Weights of a small GPT-style language model, trained from scratch on English Wikipedia.
Size: 12 layers, width 320, MLP 832 SwiGLU, vocabulary 9535, 18.7M parameters.
Architecture: LayerNorm before each block, rotary positions, no biases in attention or MLP, untied embeddings.
Training: a variant of Adam for these matrices, 853M tokens.
Each number is 50 + 12 x the weight over its row's rms, rounded and kept within 0 to 99. Layers, rows and columns count from 0. The size before them is the row's rms in percent of the matrix's.

# layer 9 MLP up, 832x320, rms 0.0414, rows 240-254, columns 64-95
107:38 66 56 70 41 42 69 68 40 44 34 45 49 62 37 54 55 51 49 42 34 61 40 68 51 55 32 38 49 68 42 64
098:61 55 25 51 40 25 40 59 37 60 70 32 48 55 13 47 49 66 49 56 56 53 57 42 29 42 59 47 32 52 45 63
102:64 48 53 59 55 40 52 56 46 56 32 41 79 44 54 41 28 50 60 26 54 45 69 51 49 39 54 58 55 49 28 53
105:32 42 48 49 59 43 55 36 65 52 47 65 59 62 40 48 42 61 51 44 49 42 52 53 46 46 26 49 35 54 54 40
108:35 54 38 50 32 29 45 53 61 60 41 38 52 55 56 54 48 43 49 37 42 06 49 66 54 70 36 34 44 58 39 66
098:59 25 32 37 63 37 39 33 50 27 56 70 70 48 39 40 45 32 35 44 54 31 39 48 50 62 47 64 56 58 71 42
104:43 81 55 41 31 51 42 49 49 68 59 49 53 60 34 71 56 52 57 45 51 54 70 60 50 51 41 47 47 54 46 52
104:32 45 49 70 60 42 37 61 57 21 68 70 44 64 39 79 60 57 55 18 43 66 34 61 51 44 40 45 52 30 29 37
104:63 43 48 52 53 59 30 52 50 57 35 56 55 56 59 61 33 46 42 39 47 59 42 43 30 45 68 44 62 50 47 88
102:60 28 49 61 44 53 41 53 53 36 56 56 57 41 33 59 37 56 42 61 57 73 44 64 52 40 46 33 39 69 62 50
100:52 45 48 46 52 45 57 60 46 32 37 72 59 60 64 47 60 44 55 67 55 41 76 44 36 33 78 52 55 72 52 64
100:46 54 36 55 56 58 51 36 35 74 68 39 36 43 44 75 44 39 50 44 41 46 51 62 43 50 45 62 55 49 62 51
102:65 60 58 58 45 52 38 57 17 62 36 33 47 55 43 73 30 41 56 51 49 44 26 53 26 48 42 45 62 30 50 59
096:57 34 64 39 43 54 54 56 33 62 49 70 55 37 44 60 61 42 39 63 42 47 65 46 56 37 49 66 54 62 50 47
105:33 28 62 36 55 27 56 57 54 32 52 50 49 50 64 33 37 57 65 32 53 49 24 64 62 48 48 78 64 66 60 60
# layer 9 MLP down (transposed), 832x320, rms 0.0387, rows 240-253, columns 64-95
101:48 37 40 38 38 37 69 30 46 51 35 72 67 62 67 31 52 46 54 53 52 54 33 57 37 45 48 34 43 50 54 49
102:56 41 52 56 61 40 40 53 28 42 60 57 39 48 31 46 40 34 60 64 62 63 53 52 54 60 47 92 41 62 41 51
099:66 57 44 36 34 35 47 41 55 53 55 66 57 46 33 46 43 50 55 46 36 42 45 71 60 67 48 49 49 49 50 26
103:48 43 39 58 49 66 67 49 48 43 71 55 55 27 47 46 75 18 40 55 53 43 58 43 59 55 39 63 43 48 59 46
104:34 60 36 31 50 51 58 54 40 60 58 47 50 61 71 44 74 32 21 72 15 49 48 44 74 59 50 56 45 72 34 43
100:34 50 56 74 71 48 35 58 38 56 85 40 44 31 32 44 56 52 46 52 74 38 53 44 42 65 51 46 51 20 64 42
105:46 51 64 65 52 65 51 63 24 41 53 68 45 61 19 55 60 50 47 35 47 38 28 59 38 63 54 13 41 46 57 64
104:31 41 55 63 35 63 48 40 47 59 62 54 57 57 54 31 39 21 58 33 28 55 48 47 65 49 33 43 45 63 49 47
099:46 44 62 47 51 38 50 50 57 30 46 52 56 67 34 43 57 40 36 34 54 56 54 72 39 48 52 58 47 37 62 48
103:55 41 62 35 49 52 64 32 67 32 69 26 31 46 52 66 31 37 25 64 67 44 36 44 57 46 42 54 53 42 68 46
102:42 76 42 62 35 78 28 32 57 60 55 57 38 53 29 67 38 50 62 46 56 56 45 43 62 46 40 46 57 65 57 31
103:57 53 39 51 82 24 38 75 62 68 55 61 72 31 54 40 56 41 56 46 51 39 47 33 44 45 65 46 56 58 51 60
102:40 19 50 79 42 48 48 48 36 46 38 30 66 42 35 44 72 49 38 35 57 69 28 69 46 46 60 41 54 47 38 59
097:32 53 40 64 29 61 18 45 55 52 54 37 57 74 48 42 49 48 39 54 47 35 35 50 53 44 65 61 31 77 56 36
# layer 9 MLP gate, 832x320, rms 0.0427, rows 241-254, columns 64-95
098:34 35 60 42 57 57 19 40 44 33 34 54 58 48 61 42 72 52 68 37 54 77 50 64 78 57 61 59 45 38 37 40
099:65 45 60 39 37 42 40 51 38 39 50 52 47 58 44 43 22 31 66 48 55 61 38 54 41 55 61 51 31 42 51 42
093:48 46 22 54 61 57 52 48 45 45 47 41 31 49 50 43 46 79 61 48 54 36 62 45 43 52 52 53 45 43 55 47
098:64 36 22 36 44 19 48 51 45 42 47 45 52 57 46 42 54 51 65 47 47 18 43 49 39 52 53 37 55 69 56 60
101:44 50 57 46 59 64 58 27 48 62 44 22 45 47 37 64 46 39 43 40 57 27 62 51 38 36 14 35 68 46 54 48
101:57 57 45 54 74 70 43 63 35 64 43 46 43 60 45 39 52 63 51 40 46 31 58 46 26 52 35 25 30 43 62 54
095:62 50 58 53 51 32 29 74 42 45 40 58 62 38 47 33 42 82 50 71 54 38 44 25 47 54 36 47 63 46 57 64
106:55 47 66 35 40 60 47 47 45 69 46 56 71 56 49 53 50 63 49 61 59 53 53 53 51 32 55 50 47 33 32 70
105:52 24 58 45 36 34 63 59 36 49 42 80 54 45 59 47 60 30 11 59 58 30 52 60 53 57 41 45 54 44 48 49
099:54 53 42 59 33 47 36 49 33 54 81 47 39 59 54 52 51 02 43 43 46 38 74 42 50 48 56 55 55 44 21 59
091:50 45 40 40 65 54 45 72 59 60 49 58 81 30 62 24 55 66 64 57 61 35 59 34 40 47 66 48 55 53 41 66
106:26 65 27 38 37 66 58 29 36 60 47 56 45 48 59 71 62 53 58 44 54 71 40 75 64 53 42 58 26 52 37 33
097:60 59 51 37 64 52 58 66 25 46 72 57 33 40 43 65 51 49 63 45 59 62 48 45 69 39 52 67 56 57 39 33
100:65 73 45 35 43 48 49 38 52 88 57 34 43 51 63 39 44 69 66 38 54 73 45 49 33 51 49 42 41 52 38 30